Weights of a small GPT-style language model, trained from scratch on English Wikipedia.
Size: width 128, 1.93M parameters.
Architecture: LayerNorm before each block, learned positions, biases, tied embeddings.
Training: a variant of Muon for these matrices, 104M tokens, 3183 steps.
Each number is 200 + 20 x the weight over its row's rms, rounded and kept within 0 to 999. Layers, rows and columns count from 0. The size before them is the row's rms in percent of the matrix's.

# up: layer 2 MLP up, 512x128, rms 0.0672, rows 336-388, columns 64-127
# down: layer 2 MLP down (transposed), 512x128, rms 0.0672, rows 336-387, columns 64-127
up336,122,207,212,230,192,185,220,174,175,171,204,187,212,208,242,213,199,198,207,213,241,217,195,198,178,195,202,187,205,213,201,191,218,212,181,188,231,191,226,171,189,206,206,187,196,198,169,226,235,208,216,141,196,174,229,243,200,217,175,169,198,211,217,243,228
down336,118,207,175,181,163,215,205,197,166,223,215,178,209,191,220,160,200,208,176,227,221,201,177,197,191,218,218,197,158,172,226,179,222,186,162,230,201,235,208,182,225,172,204,215,201,206,206,252,200,194,177,190,215,224,218,205,187,162,177,199,181,226,203,199,219
up337,112,204,238,178,202,204,179,236,177,229,194,222,215,211,191,185,191,212,205,186,181,205,193,195,255,201,218,170,201,209,207,159,188,224,216,208,185,177,230,202,204,221,207,161,199,237,209,185,215,204,211,198,196,216,221,191,163,189,208,214,190,196,227,164,207
down337,113,190,234,225,204,216,220,165,213,197,180,166,203,230,210,206,185,205,216,219,218,206,183,196,161,174,225,205,202,225,222,199,212,194,190,156,199,203,207,191,225,220,184,211,200,186,153,182,222,195,165,216,222,194,193,212,211,204,218,194,208,224,171,210,192
up338,094,194,199,201,172,172,210,175,211,204,179,226,214,192,198,217,168,192,170,204,219,176,182,212,205,193,202,215,235,199,173,185,208,201,190,227,193,203,202,201,211,192,214,205,216,188,230,207,237,225,208,217,214,229,239,205,232,201,176,233,203,192,167,238,204
down338,086,199,203,195,223,189,183,169,172,219,194,207,193,193,183,180,181,202,240,203,203,202,210,219,214,219,167,197,192,186,204,204,217,207,151,242,214,222,218,216,180,201,190,223,209,189,181,170,233,198,224,153,200,188,141,198,210,221,234,201,210,163,200,182,188
up339,087,225,226,187,198,204,250,203,216,197,152,193,231,199,231,193,206,187,240,200,203,207,212,200,234,208,179,186,194,212,184,151,208,208,176,216,220,198,212,223,199,193,204,174,186,202,199,162,188,220,217,178,143,225,206,198,214,194,161,233,219,175,183,215,214
down339,095,190,166,208,207,176,219,190,201,198,183,199,186,209,205,186,235,220,205,208,187,200,180,203,202,179,167,233,203,209,217,221,223,197,164,180,227,221,201,191,212,206,203,231,190,177,197,189,202,229,212,198,159,211,184,197,221,197,183,218,188,247,224,185,222
up340,088,216,205,204,225,167,200,197,208,195,217,180,206,188,167,213,179,182,171,243,185,187,187,219,192,215,242,211,191,165,222,186,247,149,208,193,195,193,227,179,183,207,193,188,192,190,213,210,193,200,214,215,188,218,225,207,228,208,229,206,178,206,210,181,138
down340,089,205,204,217,220,220,170,239,222,194,188,200,232,181,219,197,200,210,210,227,208,221,204,159,166,216,184,213,184,218,152,213,242,191,195,205,166,184,201,251,213,201,212,183,215,204,206,190,191,180,223,209,174,172,198,176,206,141,177,212,210,172,201,207,195
up341,112,209,229,195,196,174,175,215,207,178,209,215,189,198,208,197,203,198,220,191,208,209,231,214,245,187,215,202,200,173,198,234,194,236,202,195,213,179,268,183,200,224,194,218,193,193,209,188,188,236,167,232,186,188,204,198,185,214,139,190,190,173,217,204,196
down341,111,182,177,221,228,207,199,211,178,206,207,174,213,201,211,227,183,186,177,175,195,227,132,243,220,218,190,175,193,226,221,190,175,213,173,186,239,211,176,193,219,178,220,176,193,194,196,184,180,163,242,185,187,210,213,187,215,218,225,205,175,198,184,168,224
up342,116,179,229,186,199,167,223,212,194,192,233,169,173,184,173,163,217,191,203,218,209,187,170,215,222,240,199,205,207,202,195,183,213,211,214,213,239,214,195,209,174,206,202,179,230,189,191,209,219,234,211,159,173,198,249,191,210,162,162,167,209,240,217,226,215
down342,107,216,218,220,210,194,200,223,195,209,193,181,218,202,190,223,221,210,186,212,183,177,173,231,174,202,215,226,190,191,196,163,200,168,198,215,224,206,185,228,214,203,153,227,228,155,207,136,196,166,182,191,183,215,212,217,198,225,148,224,201,180,215,195,215
up343,098,258,182,231,250,205,195,194,175,195,185,211,195,216,173,173,212,192,213,205,185,201,200,242,221,226,225,220,218,199,207,197,198,195,187,197,190,191,167,217,237,212,196,204,217,203,209,179,201,211,225,228,194,202,233,161,195,188,190,164,181,241,193,151,170
down343,098,174,194,206,184,167,195,206,187,194,219,205,195,198,197,252,207,210,195,199,198,175,177,225,243,215,194,182,203,224,226,213,202,168,202,250,233,212,199,189,162,218,176,193,198,206,203,200,191,250,200,175,177,211,207,214,186,187,219,165,206,216,163,203,220
up344,095,178,177,208,230,199,140,174,177,182,192,204,236,190,225,209,172,202,206,185,216,234,209,196,187,200,201,182,161,186,169,185,218,210,135,202,200,190,184,178,220,217,217,211,221,197,206,207,180,171,205,164,213,200,208,205,170,201,201,193,225,219,202,211,229
down344,087,223,199,213,222,218,243,169,216,221,169,170,202,199,187,206,192,190,165,190,195,198,169,210,210,178,200,187,202,238,211,205,218,176,232,220,204,204,179,172,212,185,214,168,187,217,230,220,195,177,213,204,174,230,228,182,179,224,171,210,170,183,229,219,196
up345,097,192,235,216,211,221,219,236,212,195,191,193,197,233,172,204,187,195,183,214,184,171,199,177,222,227,184,198,186,207,185,173,183,206,246,185,223,228,218,200,252,191,176,162,148,186,148,192,180,220,217,179,182,214,166,217,198,199,200,201,201,222,207,218,194
down345,100,206,180,222,216,203,200,185,182,217,216,212,237,181,179,173,177,221,195,209,236,149,200,226,215,166,228,199,202,202,228,166,203,184,165,214,163,216,189,207,222,221,212,215,191,212,186,187,194,216,214,224,184,167,230,189,211,195,203,202,218,203,173,211,171
up346,129,199,204,219,208,242,185,192,207,201,184,230,178,215,235,201,178,190,198,198,176,230,177,193,211,205,183,140,203,247,207,169,199,232,193,159,204,177,146,204,248,207,229,207,195,226,185,186,185,211,216,204,209,185,188,198,229,204,181,196,189,191,170,198,178
down346,126,211,225,192,185,170,204,211,244,222,253,194,217,200,175,188,202,202,214,196,210,190,229,202,229,171,213,191,170,181,199,210,196,212,224,198,202,168,165,198,221,224,188,200,196,203,175,176,174,198,202,179,209,247,168,223,193,195,209,226,224,214,215,215,212
up347,107,236,209,242,246,185,189,200,184,203,176,170,210,210,223,172,164,186,182,190,167,209,192,222,212,212,227,199,193,200,191,218,173,194,190,156,176,251,186,219,233,245,205,204,211,235,170,212,210,171,216,209,168,207,192,189,198,236,221,194,232,226,192,204,193
down347,110,187,189,177,199,196,181,193,211,234,195,190,233,173,186,201,178,228,206,219,191,186,183,210,177,207,187,156,205,196,247,208,207,217,177,183,204,221,179,232,233,171,201,194,198,203,210,171,202,190,169,196,215,203,187,164,247,178,212,205,242,166,195,202,169
up348,091,186,194,234,205,237,224,230,198,207,212,196,191,215,192,178,222,230,224,229,216,184,201,188,234,210,182,204,231,205,185,163,168,215,211,215,189,202,208,166,218,204,216,173,225,202,196,193,164,179,234,182,201,202,211,193,199,213,215,211,183,179,194,199,227
down348,087,218,211,155,199,202,198,183,198,158,217,208,193,194,197,229,199,163,212,176,199,168,183,215,168,209,194,204,179,176,191,223,228,219,191,183,196,182,166,205,172,188,209,221,155,193,221,240,205,206,193,190,206,199,186,170,215,206,241,212,204,193,213,245,185
up349,101,256,223,188,165,184,227,210,215,220,191,182,221,195,217,205,197,247,244,184,247,180,170,200,218,199,178,194,200,209,174,191,182,214,185,209,194,229,221,193,227,190,229,217,201,217,208,198,189,234,187,201,204,187,245,203,169,194,201,178,195,212,162,200,188
down349,120,189,190,194,210,229,193,201,186,200,220,198,198,209,203,172,212,152,206,204,173,204,191,205,194,179,191,161,260,212,164,202,165,176,232,180,226,169,190,173,187,195,210,200,192,187,202,215,233,205,228,193,189,185,150,195,187,212,209,187,217,236,194,184,188
up350,082,207,183,197,177,180,208,211,216,217,196,204,256,195,212,183,218,174,178,189,205,207,242,241,189,220,219,201,210,207,228,181,202,191,196,192,189,222,205,191,186,198,219,178,197,183,220,187,198,187,177,186,188,196,214,228,199,221,158,161,207,174,147,234,183
down350,084,206,215,206,190,227,204,197,231,227,205,217,233,202,216,223,180,211,233,191,189,193,182,154,224,206,219,217,177,178,198,195,188,192,162,175,188,208,192,193,215,178,193,207,189,206,210,162,202,228,217,178,174,182,214,243,156,151,187,218,212,189,179,155,200
up351,103,202,222,198,190,209,221,185,164,202,177,231,204,228,247,184,216,207,202,204,215,188,233,207,234,155,166,195,194,224,188,251,187,239,195,222,203,242,179,194,212,204,205,191,203,218,216,158,180,172,227,197,166,179,171,199,207,183,212,187,207,173,155,192,191
down351,095,215,204,187,240,218,192,219,205,176,167,203,209,232,209,163,198,182,172,233,211,213,209,176,191,211,216,216,195,192,227,220,195,171,172,217,159,178,215,202,183,183,215,198,217,255,199,201,193,196,187,187,220,238,199,225,210,208,182,171,183,212,210,221,187
up352,094,169,197,197,204,216,209,187,177,209,207,191,201,211,174,203,223,226,237,183,206,216,183,192,172,202,220,184,163,189,197,149,211,192,207,167,217,188,206,191,199,226,201,217,183,185,216,205,159,185,207,116,203,164,177,193,182,206,209,200,195,228,193,217,191
down352,099,209,199,211,197,215,182,196,203,193,207,226,201,191,224,211,176,174,202,177,212,197,212,222,199,201,160,184,223,250,197,192,162,227,211,226,196,219,195,181,208,172,192,151,191,220,193,189,198,200,217,216,220,199,215,235,178,175,241,214,191,170,208,152,147
up353,095,198,197,196,220,227,210,195,169,223,239,218,217,201,172,181,198,205,197,190,193,182,212,224,173,199,191,211,211,217,188,196,230,177,192,232,184,219,172,193,182,199,233,201,176,200,208,202,191,183,180,215,147,163,219,227,212,176,183,227,177,194,217,243,170
down353,083,193,213,193,192,197,180,190,240,185,195,178,198,194,236,205,181,208,212,201,201,185,193,196,149,212,216,190,194,180,155,190,218,212,198,188,202,183,192,196,211,198,180,230,209,215,193,192,192,193,207,152,203,188,221,216,196,222,196,240,202,181,200,202,198
up354,101,243,212,211,219,195,214,198,195,199,220,179,209,188,203,204,175,242,219,213,208,205,169,199,205,217,171,180,175,191,192,186,167,213,228,188,187,203,208,220,222,246,163,169,231,190,241,213,184,221,209,169,213,202,216,206,196,209,206,213,154,165,219,208,183
down354,109,193,235,226,189,194,181,169,210,210,203,228,173,195,167,207,187,151,178,173,187,210,190,195,188,203,224,230,210,208,205,207,220,173,172,224,201,191,219,216,233,168,188,181,237,203,196,182,244,183,220,186,166,214,181,220,201,211,207,204,224,194,203,208,185
up355,101,190,178,207,208,194,211,214,185,188,207,186,167,209,219,148,153,175,205,220,172,211,202,194,194,197,185,203,189,213,188,246,201,197,240,221,200,189,224,196,176,205,239,184,226,173,238,212,203,202,239,191,207,209,206,174,201,207,186,214,194,233,179,209,226
down355,098,199,208,196,196,205,191,184,175,186,187,229,213,143,200,199,183,198,182,216,207,180,232,210,174,231,217,180,191,195,206,184,158,216,199,195,206,208,195,222,205,185,230,221,194,208,163,210,182,203,186,223,179,193,189,146,198,188,209,192,233,252,215,196,172
up356,093,206,191,227,208,168,187,196,183,193,222,221,198,197,208,180,154,210,184,195,210,196,172,213,215,211,230,180,207,206,183,193,198,233,182,201,225,212,228,211,204,218,205,198,212,205,175,209,200,198,176,199,197,239,195,182,229,226,226,204,223,184,231,173,229
down356,096,181,237,202,174,184,198,179,235,216,222,186,217,229,179,202,194,197,187,223,202,208,213,170,197,160,199,212,213,189,229,229,242,194,201,191,208,209,199,221,222,227,213,192,215,213,162,197,202,180,179,185,214,184,220,224,177,169,176,211,184,172,207,186,201
up357,093,194,215,216,167,213,214,243,205,194,181,205,210,207,200,169,188,191,232,211,175,221,182,176,216,217,193,201,205,225,197,211,202,221,212,217,193,201,217,169,215,240,206,221,163,234,198,162,172,186,171,180,205,221,178,192,185,220,216,203,216,216,186,167,207
down357,100,209,184,192,194,211,204,207,177,226,171,224,256,197,183,224,206,222,176,206,201,205,187,210,238,200,179,202,222,189,201,186,226,185,205,194,251,231,200,213,179,201,210,189,200,229,226,165,187,164,164,175,186,212,164,203,179,210,199,217,170,214,197,178,202
up358,092,211,189,177,178,182,239,186,200,176,200,203,217,232,220,232,210,203,178,188,214,217,224,240,169,218,193,190,198,215,189,199,228,186,189,215,146,199,176,212,182,211,206,209,221,171,209,192,158,185,221,211,170,184,214,183,189,227,215,203,219,174,225,200,160
down358,102,190,213,244,214,217,181,188,183,205,195,204,194,205,172,184,215,211,224,196,169,202,168,210,233,181,213,227,203,222,241,209,211,212,180,149,199,172,236,203,185,177,220,191,196,216,203,190,190,210,175,212,185,174,185,202,219,168,167,250,219,186,207,170,214
up359,102,201,229,208,222,205,215,234,186,189,191,214,189,220,169,217,194,199,205,222,228,203,225,188,211,214,228,205,222,197,159,243,199,208,185,212,261,217,188,166,181,196,196,152,201,198,201,203,217,181,236,211,188,204,228,206,184,180,206,197,194,199,206,160,192
down359,104,202,197,208,213,177,184,205,206,207,221,170,205,177,215,231,213,189,215,189,184,182,168,200,209,204,181,204,224,182,192,183,212,196,186,224,208,235,225,197,210,246,192,194,212,154,200,206,231,214,222,166,185,215,185,152,193,186,196,212,171,176,229,203,217
up360,079,194,229,229,198,215,225,227,217,207,182,197,209,221,180,241,213,204,221,209,208,221,195,211,211,198,171,216,225,240,200,198,204,246,219,188,178,220,181,155,194,218,189,238,193,219,213,196,225,204,173,205,203,199,218,140,182,195,180,161,207,183,184,211,185
down360,084,202,198,208,193,185,182,257,195,199,191,176,207,210,224,208,181,220,180,200,161,196,227,193,187,205,208,197,168,171,199,201,182,191,209,191,224,189,209,248,221,199,173,197,190,172,224,192,215,182,209,216,224,210,197,199,225,181,182,179,158,217,193,203,204
up361,119,196,219,208,250,158,197,192,171,205,196,231,175,209,218,181,224,202,177,198,182,224,220,211,257,204,213,190,201,236,220,178,204,192,182,232,210,192,186,204,204,216,216,187,197,196,166,194,188,212,197,201,175,192,208,165,206,174,213,219,198,160,167,214,211
down361,117,194,206,164,179,182,247,225,228,165,188,222,193,221,194,200,176,191,172,216,217,184,219,211,178,177,192,200,191,191,232,201,206,213,216,176,241,188,190,223,229,161,214,197,243,215,195,172,195,190,217,196,185,191,189,219,214,201,229,196,224,192,163,188,197
up362,102,227,227,208,213,168,160,197,198,162,231,215,188,177,178,165,214,181,170,224,196,211,157,221,168,210,217,207,233,188,182,182,154,202,197,199,245,199,224,200,218,192,205,203,211,200,209,203,200,218,195,151,199,218,210,187,190,224,212,176,186,193,210,223,172
down362,104,229,189,197,171,181,182,214,220,231,188,160,193,190,188,209,180,189,170,194,179,216,247,207,200,179,217,188,193,217,212,183,212,178,217,224,176,193,197,224,192,205,197,194,245,212,198,181,194,201,197,237,214,223,159,197,209,213,217,216,234,198,245,190,178
up363,106,199,173,210,200,199,219,217,176,210,168,212,173,217,186,197,205,224,210,184,182,220,199,180,212,172,204,164,189,234,172,210,175,169,224,211,224,194,207,217,208,215,188,197,193,170,231,221,192,175,189,214,188,233,198,193,238,175,234,210,201,214,210,214,201
down363,102,161,170,181,184,206,205,190,228,204,169,187,200,213,223,194,208,186,188,172,193,211,197,195,230,205,168,172,207,190,183,221,208,185,217,170,223,198,224,221,215,241,180,195,234,213,224,216,217,219,186,145,213,245,238,154,224,228,198,185,231,223,176,198,234
up364,107,229,242,184,216,214,188,183,182,205,154,175,199,210,226,212,200,219,232,209,184,195,191,191,234,181,172,165,217,169,215,228,194,206,219,201,188,189,211,195,196,216,217,197,150,202,193,179,188,154,180,190,189,191,177,207,225,212,213,174,193,221,184,176,192
down364,111,216,189,197,200,197,206,210,222,217,199,205,157,201,184,195,206,225,184,179,203,202,202,201,210,187,195,216,200,201,147,191,197,205,188,220,219,205,205,167,180,165,191,202,209,266,208,208,189,227,233,231,183,192,200,178,212,200,183,220,202,171,241,233,208
up365,093,214,232,175,214,180,207,190,193,223,183,202,178,189,177,163,210,225,230,186,180,197,160,177,196,226,209,204,219,199,173,213,232,213,219,185,191,222,173,229,226,221,196,186,229,200,217,160,185,204,196,197,201,185,219,195,217,184,180,214,200,189,190,194,221
down365,079,198,193,188,175,187,186,203,191,184,176,175,229,193,239,212,207,215,197,226,227,202,180,187,209,198,187,192,175,204,202,191,214,183,222,202,182,215,210,185,199,235,158,194,199,158,218,201,196,226,191,208,206,207,262,191,178,197,176,202,190,244,191,205,202
up366,103,180,221,206,205,161,186,206,192,175,213,206,207,211,187,184,236,215,196,220,165,202,207,197,203,209,223,154,192,175,187,204,206,203,165,215,196,200,197,189,238,201,181,184,179,211,220,180,213,213,237,200,236,215,211,212,231,186,210,203,208,186,211,172,213
down366,098,172,198,175,224,189,253,211,206,185,194,235,204,186,166,192,179,209,198,204,208,178,214,198,204,183,179,190,193,242,178,215,206,197,217,211,199,229,226,188,204,167,200,218,167,203,189,173,210,219,227,169,195,190,186,196,185,180,209,217,194,185,220,161,202
up367,089,218,195,210,194,201,217,167,187,176,181,174,203,196,191,225,184,177,212,185,208,220,202,203,219,217,200,189,148,172,203,191,234,239,209,196,200,222,204,178,196,230,227,176,189,216,184,222,171,219,222,224,200,225,205,192,231,183,223,167,203,234,216,211,185
down367,102,211,185,182,225,191,204,210,239,200,155,224,194,198,165,214,201,225,177,192,232,217,207,190,201,182,210,241,196,177,187,193,175,188,198,187,191,184,200,213,220,179,161,183,231,212,196,190,218,240,168,171,194,178,189,192,187,217,181,199,217,146,215,193,206
up368,076,242,186,223,159,175,232,205,204,203,195,217,204,213,182,196,200,215,207,188,204,190,163,207,196,178,229,206,230,205,175,176,209,190,210,200,202,162,183,201,183,230,201,177,214,190,216,219,184,217,178,183,218,256,212,183,211,175,225,199,228,216,222,218,229
down368,068,197,190,189,220,222,168,211,192,197,231,185,182,175,213,209,192,193,199,202,200,209,249,176,214,244,194,187,210,195,192,206,161,190,166,202,216,218,198,172,214,186,209,219,223,211,209,188,224,210,228,195,189,197,159,215,165,211,202,198,236,202,211,153,211
up369,098,191,185,175,201,199,191,191,182,175,154,180,208,184,191,203,195,226,204,217,222,200,202,215,224,219,197,198,206,208,202,186,213,186,198,183,216,231,195,185,214,171,201,193,216,212,216,215,207,219,236,174,187,209,209,234,200,161,163,193,213,204,189,210,179
down369,093,187,219,220,225,187,211,233,225,191,207,186,208,205,228,194,201,161,201,222,211,200,201,211,199,183,198,183,223,178,177,174,198,224,207,200,181,195,195,171,210,204,211,206,228,187,174,183,176,156,183,193,191,203,193,196,160,226,256,194,191,196,165,178,204
up370,095,205,212,237,194,175,193,192,228,181,205,212,183,199,187,172,220,208,198,231,207,229,183,205,201,216,184,188,215,235,195,183,191,198,194,205,199,183,214,178,174,217,247,183,184,193,173,201,189,196,184,184,169,201,183,198,225,160,173,217,210,187,225,225,227
down370,093,213,179,199,206,198,214,199,188,192,208,207,166,229,198,241,178,182,231,189,213,198,198,212,156,224,191,205,184,205,197,172,205,184,204,226,206,182,188,196,182,184,157,183,199,182,195,185,204,195,217,210,213,203,248,199,196,210,171,202,234,220,168,180,195
up371,109,202,226,183,221,196,164,174,203,181,170,182,193,201,237,198,198,193,189,173,202,215,174,253,240,187,201,195,212,175,217,231,226,185,176,196,232,211,186,221,236,189,217,185,181,187,213,171,191,201,224,192,209,232,204,240,213,202,215,222,166,171,237,192,191
down371,104,189,193,199,184,220,215,219,191,225,231,216,179,216,166,219,242,231,209,199,184,209,162,159,173,230,222,210,200,231,181,179,169,204,231,193,177,185,224,181,200,201,166,186,172,245,222,221,214,167,182,214,193,177,185,185,168,184,203,219,173,226,202,202,191
up372,095,190,199,210,190,188,190,192,190,209,190,179,243,231,185,199,211,195,214,202,239,193,215,201,230,189,214,183,204,152,214,191,170,154,208,199,195,208,184,191,194,206,176,167,178,172,164,224,234,191,267,193,175,211,228,182,219,195,212,207,205,191,203,195,198
down372,097,196,176,169,198,182,205,204,241,194,207,214,201,220,204,213,230,176,223,209,190,178,217,244,181,163,176,198,209,204,203,158,217,241,198,179,181,222,190,145,198,216,243,209,191,192,210,221,163,190,193,198,191,231,221,235,205,209,212,194,200,204,195,213,187
up373,097,202,213,174,193,223,206,196,188,189,227,228,223,195,230,217,163,193,197,219,190,191,133,192,200,158,194,179,194,220,224,212,203,173,203,203,190,253,179,186,200,230,176,158,224,219,210,171,193,181,201,195,197,200,200,174,197,188,220,214,216,225,196,203,247
down373,093,188,176,173,181,192,206,211,166,197,191,188,214,197,195,238,192,189,196,142,191,188,224,211,220,204,232,205,167,201,181,214,201,178,205,211,200,197,169,220,186,215,188,195,189,177,176,205,186,191,213,223,205,189,195,214,179,179,210,199,137,229,181,220,219
up374,098,202,214,203,212,209,236,197,227,147,179,211,186,179,190,250,169,206,218,171,211,208,176,237,234,174,229,178,214,168,203,197,199,228,204,162,206,206,207,149,209,215,224,196,205,210,204,197,203,237,215,179,213,199,214,196,218,189,195,166,183,187,188,227,228
down374,096,182,210,174,172,206,211,202,183,222,188,202,173,210,206,194,239,228,189,199,238,190,193,170,183,203,192,189,193,203,201,190,187,166,214,216,184,183,173,197,245,193,239,186,173,205,205,222,218,219,211,185,180,215,212,242,166,192,145,210,224,213,211,188,191
up375,068,223,215,200,212,188,200,216,167,203,192,227,168,200,181,206,199,177,186,214,230,155,187,227,223,207,223,186,229,163,181,186,219,219,191,225,226,181,221,185,168,208,242,193,199,189,222,217,190,210,206,218,177,188,181,206,220,210,213,195,185,201,194,213,181
down375,082,197,204,212,179,189,206,239,183,224,205,164,197,254,176,229,233,164,221,186,206,230,192,206,231,196,189,214,182,195,180,214,202,186,171,183,229,203,205,223,208,216,165,198,203,194,182,183,211,208,241,187,180,178,202,210,173,192,186,241,209,147,189,188,212
up376,122,208,197,233,193,164,188,217,214,212,184,215,192,207,182,221,215,202,213,220,229,222,208,199,174,171,189,218,197,241,215,194,223,182,200,209,210,191,189,214,159,199,228,159,223,186,208,193,194,159,244,195,209,169,222,203,205,147,210,221,219,164,217,227,187
down376,124,191,183,186,201,229,216,168,209,190,207,227,208,206,178,214,175,169,217,207,169,215,252,223,226,156,192,214,189,165,172,215,165,193,175,186,207,203,186,191,176,207,208,207,216,217,196,232,189,231,205,189,182,194,202,207,195,198,181,226,194,194,179,185,214
up377,093,190,216,225,210,202,222,212,216,195,172,199,193,206,164,219,214,188,200,182,218,182,225,202,218,189,175,176,239,207,184,217,198,181,200,205,156,208,234,197,159,240,236,194,210,180,215,186,176,181,210,205,244,210,221,169,210,196,203,236,224,229,195,210,216
down377,113,252,181,192,234,183,198,193,193,210,194,203,202,213,204,196,204,217,231,224,180,173,203,199,186,191,222,225,205,183,202,175,181,168,184,231,239,163,203,202,211,183,190,183,185,195,231,246,229,230,193,218,182,194,191,208,205,192,228,191,178,195,220,185,175
up378,093,192,236,226,229,183,225,169,198,211,153,169,174,194,179,192,214,208,182,206,245,204,226,156,227,226,202,188,189,207,174,196,172,204,186,182,217,175,225,205,203,227,239,209,220,191,176,209,202,173,210,166,232,194,202,164,203,194,212,189,232,181,221,181,193
down378,099,173,204,196,196,193,184,186,207,195,191,231,215,209,213,182,170,154,211,190,183,185,196,232,206,162,197,206,226,206,197,201,179,183,197,188,175,210,209,204,219,186,178,228,204,227,214,179,208,213,149,195,218,219,192,219,177,194,207,206,180,197,168,240,185
up379,138,204,185,216,223,198,196,218,164,215,231,219,198,208,177,170,186,184,211,196,196,179,189,171,222,161,189,169,184,209,183,185,217,216,226,200,161,188,210,188,190,174,212,182,213,184,228,229,200,175,200,187,238,221,174,188,193,188,227,178,200,236,203,220,214
down379,131,206,170,185,166,183,230,228,198,208,188,172,186,218,195,213,216,194,216,189,227,197,208,188,261,163,157,175,208,196,186,182,195,192,234,181,208,172,192,208,180,260,214,203,224,195,225,199,200,214,199,177,196,229,232,198,187,199,193,231,197,244,196,200,251
up380,095,211,188,177,158,209,215,205,212,142,207,191,205,188,230,193,176,162,230,196,189,189,195,195,198,169,192,202,219,151,189,199,212,264,183,161,164,192,206,221,213,207,223,176,180,243,197,205,202,209,184,210,188,189,224,199,196,196,167,210,201,196,196,224,221
down380,088,188,209,184,222,156,194,176,183,190,217,182,207,203,207,184,219,235,210,189,220,209,180,177,201,208,188,159,175,233,182,216,229,176,202,183,185,181,226,231,183,220,181,193,212,170,216,193,193,224,223,197,206,207,243,211,206,205,197,190,196,156,202,226,222
up381,083,206,193,201,205,178,221,206,208,182,166,189,179,207,202,175,199,182,210,219,207,201,213,215,196,189,200,215,203,221,203,216,210,196,227,214,222,197,206,237,200,182,157,193,202,192,225,167,206,186,191,202,190,215,202,154,221,181,203,180,216,203,176,219,205
down381,085,202,169,192,180,212,239,175,180,215,221,206,162,202,194,210,184,237,191,199,210,214,216,176,218,159,192,204,166,168,176,198,219,196,224,246,183,215,219,223,213,192,183,212,186,203,221,197,230,192,238,201,212,195,222,193,188,201,192,212,188,227,189,217,203
up382,106,202,208,160,168,199,213,203,231,187,216,172,239,204,202,192,208,215,217,222,194,176,185,200,228,224,192,183,228,180,205,187,210,206,206,189,234,210,185,219,184,234,207,218,184,231,242,198,181,193,239,197,206,184,196,191,176,174,168,231,195,172,189,217,211
down382,094,229,222,223,220,192,250,233,179,189,189,205,224,200,222,182,202,203,188,223,205,203,213,224,232,194,211,210,158,228,214,187,215,234,183,196,189,196,218,188,196,187,216,206,201,183,201,208,210,167,178,193,192,173,186,193,208,224,244,221,191,200,204,196,226
up383,097,214,206,185,205,191,213,220,186,189,198,203,218,183,163,175,175,226,187,250,167,190,201,231,181,187,236,167,186,192,176,232,207,203,183,178,179,212,192,171,225,221,232,201,197,200,197,181,213,209,216,246,225,219,186,206,214,203,203,211,169,190,195,234,193
down383,092,203,159,205,194,209,200,179,169,173,213,167,193,199,225,198,200,189,230,168,203,182,190,213,233,215,207,198,219,151,201,177,171,231,177,217,220,185,197,232,226,214,181,190,197,170,186,218,206,205,205,188,210,205,250,209,193,201,201,188,187,228,197,157,196
up384,089,181,204,190,200,214,180,210,226,227,229,195,212,241,192,197,206,203,214,207,195,175,191,228,207,158,180,202,225,206,208,206,256,185,178,214,201,168,199,199,195,211,223,184,190,178,190,195,207,228,174,181,220,215,251,205,214,225,163,209,215,212,225,217,225
down384,097,207,248,185,218,187,220,196,174,204,189,194,217,186,189,232,183,225,190,228,217,174,232,219,205,217,176,199,206,211,189,249,219,175,188,209,201,218,193,241,201,192,177,174,192,181,221,190,175,197,211,172,168,200,184,206,180,184,211,220,210,165,214,198,169
up385,101,203,209,193,232,228,201,217,207,210,176,217,218,193,185,159,192,212,167,168,189,216,199,172,183,220,187,207,203,189,201,197,228,207,190,225,194,219,183,200,196,201,189,227,179,190,217,163,220,189,176,230,209,191,186,204,201,185,200,215,238,192,172,217,221
down385,102,181,177,212,152,222,208,215,214,219,209,153,208,190,178,204,202,188,205,194,201,152,174,187,205,202,194,170,199,181,220,180,197,173,215,227,189,244,174,192,237,202,190,228,195,222,191,202,198,154,214,189,212,214,211,210,229,226,171,184,185,226,187,191,220
up386,104,181,188,178,199,205,203,179,253,175,239,205,188,204,197,173,199,223,233,188,184,181,230,233,160,180,221,193,172,198,176,227,185,198,214,192,230,189,204,202,199,189,197,202,210,194,198,180,200,201,197,199,194,217,206,198,204,211,197,204,215,188,183,212,195
down386,102,208,233,172,187,185,212,230,219,195,186,186,203,211,178,168,186,185,219,193,182,186,196,199,213,186,213,210,184,215,180,232,199,174,188,198,168,212,168,232,208,183,250,194,184,202,171,220,232,217,226,174,211,170,215,212,196,179,170,223,210,175,197,190,182
up387,104,186,210,207,194,194,208,216,184,212,189,194,211,198,180,227,177,237,211,181,195,223,161,201,217,196,179,230,198,200,172,235,194,187,186,190,238,234,210,160,193,190,201,169,211,173,210,230,183,234,217,216,213,202,198,204,188,214,161,176,232,181,180,179,240
down387,106,207,174,195,204,217,207,208,179,209,206,192,194,202,192,158,172,176,227,185,187,194,194,200,208,207,201,210,203,218,194,223,248,210,204,165,178,195,203,210,208,214,265,189,194,224,168,218,199,157,191,212,189,191,204,252,203,186,240,211,167,214,175,199,140
up388,089,231,213,209,215,204,206,189,196,177,215,192,198,202,201,176,221,206,185,196,208,187,154,193,198,230,212,224,202,203,167,240,217,172,205,205,200,203,198,203,242,204,187,189,232,184,205,218,188,211,215,188,214,181,190,232,180,220,164,212,205,165,192,166,184